From a checkpoint of a small transformer trained on Wikipedia.
Size: 13 layers, width 128, 2 heads of 64.
Architecture: LayerNorm before each block, learned positions, biases.
Training: a variant of Muon for these matrices, 85M tokens.
Each number is 200 + 30 x the weight over its row's rms, rounded and kept within 0 to 999. Layers, rows and columns count from 0. The size before them is the row's rms in percent of the matrix's.

# layer 3 MLP down (transposed), 512x128, rms 0.0625, rows 301-313, columns 0-127
099,186,240,217,170,188,201,155,275,246,188,184,267,197,212,160,206,204,229,233,194,218,169,191,209,188,199,213,222,268,163,208,184,207,121,215,169,261,190,164,172,216,171,208,213,203,229,200,218,185,174,259,197,178,157,148,212,247,177,216,185,224,193,221,283,235,187,161,229,158,261,209,206,219,171,163,205,224,216,202,189,159,165,140,195,189,193,197,224,161,185,212,199,201,204,171,219,201,197,228,154,204,186,226,226,187,208,211,232,180,157,208,193,233,147,219,166,253,234,234,212,159,173,176,209,159,214,166,200
080,209,192,182,219,221,213,185,220,219,161,199,182,202,219,214,230,198,169,212,165,204,216,144,190,242,198,194,208,222,189,246,182,178,208,161,160,211,258,155,167,248,171,218,184,215,156,213,253,236,211,214,178,252,132,221,204,132,218,209,169,204,205,205,227,239,186,213,215,211,187,146,190,207,182,148,193,220,221,251,236,183,194,240,260,198,212,189,171,174,140,196,145,174,176,142,167,157,276,161,193,246,237,199,192,240,185,200,209,172,194,205,189,196,211,206,204,295,151,228,211,204,182,202,220,207,199,166,200
103,184,205,188,170,214,183,202,183,208,171,227,228,194,189,179,172,233,226,208,215,213,192,180,195,184,206,167,151,224,173,207,217,251,190,207,181,220,184,193,193,210,240,196,229,215,122,237,197,219,172,181,244,217,185,201,70,243,196,218,199,170,242,232,171,204,207,179,147,233,183,236,201,185,194,272,162,148,198,194,158,192,206,207,175,183,164,141,126,249,167,270,217,179,238,220,227,205,236,219,227,207,228,212,224,208,172,215,193,188,260,181,185,185,162,219,188,199,214,197,181,154,225,204,240,223,239,196,225
077,118,199,224,209,174,180,212,215,199,134,165,154,204,206,207,241,191,197,186,226,228,232,198,177,197,215,156,205,210,199,219,193,212,198,194,159,186,208,152,185,206,180,137,235,217,190,234,187,249,183,162,249,162,195,221,165,207,254,251,247,178,142,221,162,205,239,206,240,164,180,194,197,225,255,177,255,214,178,259,178,188,161,194,170,215,205,181,178,207,208,189,186,190,147,205,206,178,213,190,154,176,261,201,191,187,176,169,262,213,233,196,255,213,262,227,244,178,216,192,180,202,198,265,204,197,194,213,252
100,205,219,252,196,206,216,194,226,233,169,238,147,265,210,190,163,217,203,186,210,208,213,208,222,222,223,193,201,191,190,225,219,241,202,208,183,226,215,174,196,241,214,183,189,181,167,193,159,208,173,166,194,214,194,192,201,215,186,212,193,246,178,231,150,219,194,192,189,176,166,198,230,172,168,226,185,208,193,244,208,174,146,164,241,205,194,159,194,140,209,215,234,159,224,184,270,134,248,211,163,188,254,166,196,254,206,180,200,251,228,190,152,187,205,209,237,240,195,130,254,163,99,181,178,164,207,167,232
088,192,182,117,229,214,228,226,227,253,195,168,190,159,185,206,185,268,206,170,181,219,216,200,200,206,174,206,218,202,195,179,163,202,191,166,177,233,184,218,231,177,164,172,187,236,246,219,94,266,166,182,154,167,217,227,243,244,152,186,182,152,188,221,211,240,197,163,210,185,256,158,229,222,207,192,176,199,213,212,198,190,224,225,195,198,242,193,219,237,207,239,219,191,211,208,199,220,146,174,234,171,172,161,180,209,208,173,136,192,210,192,196,255,259,216,185,221,180,245,235,168,219,215,215,200,181,250,187
108,201,151,213,227,231,217,201,200,171,224,196,213,167,217,177,186,167,186,178,203,224,220,207,212,204,188,155,204,186,178,232,202,258,159,238,265,204,192,227,208,242,205,206,256,173,190,159,187,225,243,237,204,203,186,192,166,210,185,224,191,215,192,183,191,243,98,169,221,165,217,145,230,258,226,223,173,181,218,130,155,203,167,174,261,188,199,230,156,204,159,200,227,241,184,219,229,164,236,213,115,196,252,179,185,158,181,223,206,181,205,242,181,187,237,215,204,194,209,165,243,220,187,201,187,173,212,250,202
099,177,174,213,222,226,239,143,246,235,193,169,208,260,202,212,225,193,154,197,217,186,213,169,202,190,228,220,209,139,205,211,229,192,193,189,227,147,197,239,192,227,214,237,172,206,225,184,198,148,226,284,183,186,195,209,171,191,255,216,200,175,220,167,213,227,209,227,147,134,188,172,227,188,214,226,136,199,192,261,154,218,216,226,251,199,204,151,238,204,164,199,228,204,212,209,271,199,195,198,209,193,151,221,189,198,186,185,186,172,212,252,204,236,213,179,156,165,230,197,214,142,177,163,240,199,139,232,173
101,219,197,192,179,194,160,215,187,171,209,217,153,196,205,191,193,209,212,214,150,225,199,222,176,196,201,214,237,212,227,227,190,196,265,266,224,213,214,128,191,234,213,228,219,147,181,194,243,220,194,157,209,260,165,191,245,175,127,175,171,210,202,222,174,254,240,168,186,162,254,168,201,185,166,178,201,192,167,180,198,234,155,217,253,238,154,197,187,141,190,215,241,212,192,166,185,218,184,202,244,151,179,217,177,180,142,224,190,212,175,201,248,187,176,244,180,273,162,215,235,211,184,212,161,202,192,238,210
095,221,184,190,218,245,215,120,210,186,166,256,249,222,163,235,214,186,147,241,226,245,207,196,158,224,205,234,186,243,185,176,199,194,176,223,255,228,233,282,204,151,181,176,206,232,234,218,203,194,180,214,218,161,238,278,214,169,202,196,176,186,160,226,157,184,217,168,229,210,198,227,171,218,174,196,226,155,126,198,189,164,245,225,171,203,193,234,214,180,190,179,189,183,206,234,258,142,176,192,183,181,210,203,188,189,248,186,189,223,203,163,170,172,181,211,177,172,236,217,153,224,210,207,179,158,165,210,217
106,183,194,193,210,241,200,287,198,235,212,213,208,212,196,185,163,156,235,192,200,212,254,224,163,226,233,209,128,209,189,215,146,174,171,196,177,163,182,222,215,229,167,216,205,170,194,242,173,194,198,189,199,175,234,185,164,156,207,195,227,237,182,183,172,202,195,102,188,259,234,222,199,262,233,185,202,160,192,216,204,233,182,213,212,177,254,232,196,215,258,170,239,211,169,151,231,179,235,155,193,191,190,178,216,236,223,185,173,153,231,194,169,204,196,182,159,219,220,143,239,257,176,186,202,214,192,232,166
095,171,168,194,187,194,162,208,140,229,164,211,150,202,235,244,217,248,198,190,212,172,224,215,209,235,218,214,234,206,184,179,122,218,220,208,197,196,202,216,167,246,206,171,165,151,240,200,225,166,203,167,241,170,152,187,214,245,187,233,225,178,179,236,226,178,203,229,274,128,165,216,210,159,218,189,230,199,219,221,200,192,192,196,175,208,205,132,182,185,231,210,207,179,187,209,255,188,173,200,210,264,197,223,167,225,162,225,127,190,165,156,202,218,207,256,195,176,239,201,176,234,214,178,199,182,154,257,225
097,134,252,208,228,195,200,244,187,129,254,183,187,237,170,227,154,212,170,247,188,177,160,223,193,236,214,228,231,181,231,136,156,215,215,177,205,231,212,158,203,149,189,215,217,163,215,187,230,155,202,181,238,226,181,199,155,141,183,186,204,221,159,189,224,215,212,225,215,203,234,162,239,222,144,206,227,207,188,238,222,191,238,153,217,187,222,257,194,222,232,207,153,233,229,204,223,196,252,231,167,186,213,205,188,236,171,248,195,158,216,192,185,167,176,170,150,219,218,176,222,174,195,176,249,183,186,191,152
# layer 3 MLP up, 512x128, rms 0.127, rows 302-314, columns 0-127
072,209,217,212,286,209,117,230,188,225,256,223,229,229,144,228,202,178,192,250,211,197,216,181,188,166,183,219,125,212,257,222,210,184,155,242,153,184,142,267,200,149,216,166,196,224,213,211,172,189,167,222,203,237,152,208,156,220,205,169,176,279,176,165,206,167,176,205,209,167,198,170,166,183,214,173,220,185,216,177,161,215,190,219,197,224,215,179,204,208,235,202,199,211,215,246,260,229,228,192,198,154,174,212,175,227,228,165,219,196,163,173,214,234,205,170,185,216,179,205,213,215,178,178,208,229,210,174,162
111,170,223,195,216,186,192,152,241,278,203,242,228,199,209,229,176,114,182,188,180,187,211,204,183,234,187,208,188,170,200,191,217,227,194,231,192,229,236,220,158,224,238,208,170,148,172,189,186,213,187,244,202,186,252,250,160,198,153,216,156,193,271,161,219,173,241,192,153,217,206,216,207,176,170,229,132,240,176,192,233,162,212,152,170,188,217,187,201,232,221,186,144,229,236,151,204,222,203,195,157,192,201,182,221,231,138,182,171,206,192,172,207,213,215,162,188,222,210,266,227,228,197,225,168,216,230,243,192
073,203,231,172,202,254,181,214,205,156,219,252,225,208,178,195,175,238,162,227,131,200,237,230,163,225,186,204,123,184,195,152,167,210,220,164,193,215,187,229,172,228,177,170,206,162,201,191,201,221,233,207,184,266,215,199,174,197,246,179,204,253,168,215,189,208,174,184,211,235,192,151,176,153,184,157,151,166,171,213,135,195,195,233,165,228,211,196,220,232,210,205,241,230,228,238,187,298,267,230,199,218,204,243,196,205,219,206,176,212,211,195,184,184,211,163,170,206,218,256,151,210,197,200,174,185,183,152,185
111,211,196,178,193,145,217,214,172,155,244,207,219,185,244,229,256,225,177,129,197,244,188,179,233,173,168,243,193,194,133,183,202,191,168,202,200,196,218,139,160,239,264,187,171,199,202,250,182,205,199,235,246,170,195,258,186,199,235,201,189,161,183,241,208,175,159,199,207,203,238,221,202,182,161,212,245,208,244,173,222,177,262,188,174,204,172,184,239,204,174,222,169,236,212,156,188,245,172,224,177,254,172,219,216,223,171,210,175,231,220,184,228,195,160,204,205,201,199,184,201,206,191,177,199,118,193,268,171
095,167,220,126,192,237,199,228,179,194,217,224,177,240,200,177,201,155,207,157,246,164,200,209,269,193,153,243,186,174,132,236,159,172,165,142,172,229,230,215,190,208,173,148,189,213,195,238,157,264,177,183,209,238,203,192,235,224,158,175,212,205,194,101,236,221,161,199,189,176,156,191,182,168,201,199,208,174,199,256,168,218,199,227,207,212,205,192,216,210,168,241,244,227,203,186,181,223,270,222,185,237,194,224,198,233,163,185,202,230,185,205,197,235,179,221,183,209,214,201,217,175,252,182,216,176,236,190,174
103,238,188,165,209,175,203,232,250,226,173,201,187,129,186,167,178,224,190,173,185,229,214,221,239,247,185,153,182,182,123,186,220,147,199,195,285,190,186,200,182,198,192,224,219,197,200,150,194,263,226,212,241,207,212,167,168,232,191,212,238,218,200,194,183,170,198,192,110,172,176,190,220,240,239,234,163,222,200,138,202,186,140,236,207,209,165,214,154,215,173,198,234,272,215,186,205,208,211,175,181,215,226,205,231,168,226,247,192,225,197,198,219,210,206,194,227,185,188,197,242,190,229,189,155,193,199,139,242
097,164,225,207,154,210,216,231,227,118,208,176,206,171,224,188,232,224,233,155,200,210,226,180,214,245,241,222,189,223,245,196,241,177,185,229,155,186,239,204,201,190,156,200,181,239,198,194,142,173,230,226,214,195,141,235,173,201,228,140,186,225,221,178,189,138,229,153,206,157,195,263,154,149,223,196,185,183,177,181,219,190,234,201,214,231,218,167,204,185,166,177,163,219,211,164,223,175,210,148,224,230,249,216,232,192,239,222,259,175,246,196,167,223,124,198,162,201,213,203,181,222,207,212,232,208,189,174,183
110,200,171,212,215,200,209,187,204,209,198,177,205,174,205,183,185,189,161,228,160,176,173,169,180,227,183,195,171,187,199,189,250,303,174,217,168,175,217,160,212,174,219,175,195,193,222,198,175,208,243,213,240,214,195,233,178,250,191,148,225,233,262,177,211,197,182,189,131,233,141,176,180,193,217,194,174,151,250,153,217,218,180,203,207,143,194,203,268,211,160,258,226,225,210,135,172,240,231,193,192,205,199,223,202,164,169,163,193,223,225,196,229,183,187,241,157,220,210,249,273,191,218,208,244,177,164,184,219
093,224,165,177,227,199,194,192,123,176,167,210,211,192,256,202,206,196,225,196,226,198,199,184,159,242,203,209,190,186,167,204,199,190,181,207,245,191,185,183,228,206,215,214,241,272,214,198,184,182,173,197,236,166,228,238,192,195,168,165,147,195,215,196,162,219,228,179,152,228,188,187,159,227,174,264,233,203,158,228,193,214,198,228,186,190,144,234,220,171,144,188,194,209,286,152,272,179,198,179,183,218,232,216,256,231,203,140,189,223,220,170,200,193,217,169,179,174,256,210,212,204,195,231,181,119,188,183,148
118,182,148,247,202,259,165,230,202,250,188,189,217,183,194,223,200,194,204,230,165,186,244,229,181,239,145,218,207,223,193,173,218,230,168,232,185,194,161,274,203,249,212,207,165,170,259,153,197,199,166,227,214,158,212,172,215,175,156,223,169,194,210,171,222,211,154,180,168,214,174,179,191,184,205,185,225,164,215,198,171,252,192,207,234,237,187,197,180,249,216,198,165,249,214,186,276,148,238,205,238,205,205,176,230,250,212,204,184,204,139,251,192,261,187,173,135,191,206,155,216,196,196,160,184,196,183,181,207
098,217,220,215,227,192,211,239,184,183,238,212,158,148,206,231,172,234,165,194,132,188,220,226,184,184,197,222,259,218,169,181,229,197,183,274,220,242,215,194,194,188,201,208,189,223,231,222,190,209,236,186,191,177,248,186,241,189,192,159,192,226,171,167,223,162,178,193,252,154,196,235,233,204,257,223,170,189,163,176,237,190,193,181,192,187,179,256,265,203,139,144,219,118,177,239,250,228,192,157,154,209,193,161,148,197,214,222,232,204,218,131,182,232,199,220,201,163,189,218,193,184,219,189,224,175,199,211,197
098,208,164,169,201,178,196,200,211,216,217,244,198,206,214,178,196,173,211,183,167,217,172,256,191,149,162,221,154,226,209,192,214,224,228,231,219,204,215,210,170,193,196,216,167,183,201,245,174,218,228,192,168,186,180,219,195,227,262,196,247,161,255,205,242,199,213,197,202,232,184,165,126,224,265,169,199,166,174,225,199,272,187,203,147,220,150,199,204,203,157,161,166,196,183,165,196,213,152,154,209,188,236,187,285,125,199,243,193,269,249,249,183,232,171,200,221,198,177,180,231,185,195,214,178,215,190,183,211
043,232,178,191,217,162,298,228,240,222,218,178,158,189,255,183,183,156,213,214,187,219,182,198,184,209,222,225,166,197,189,190,188,208,239,218,195,154,211,193,147,246,234,183,214,207,206,169,158,164,214,190,218,199,212,188,193,198,167,151,221,191,185,183,283,177,173,196,242,172,232,231,210,223,181,181,209,203,208,206,218,173,178,152,249,220,172,208,287,175,260,147,226,212,156,164,160,213,232,213,167,245,201,238,181,208,194,236,221,181,219,142,210,176,184,221,154,195,175,207,198,247,256,220,215,183,239,208,182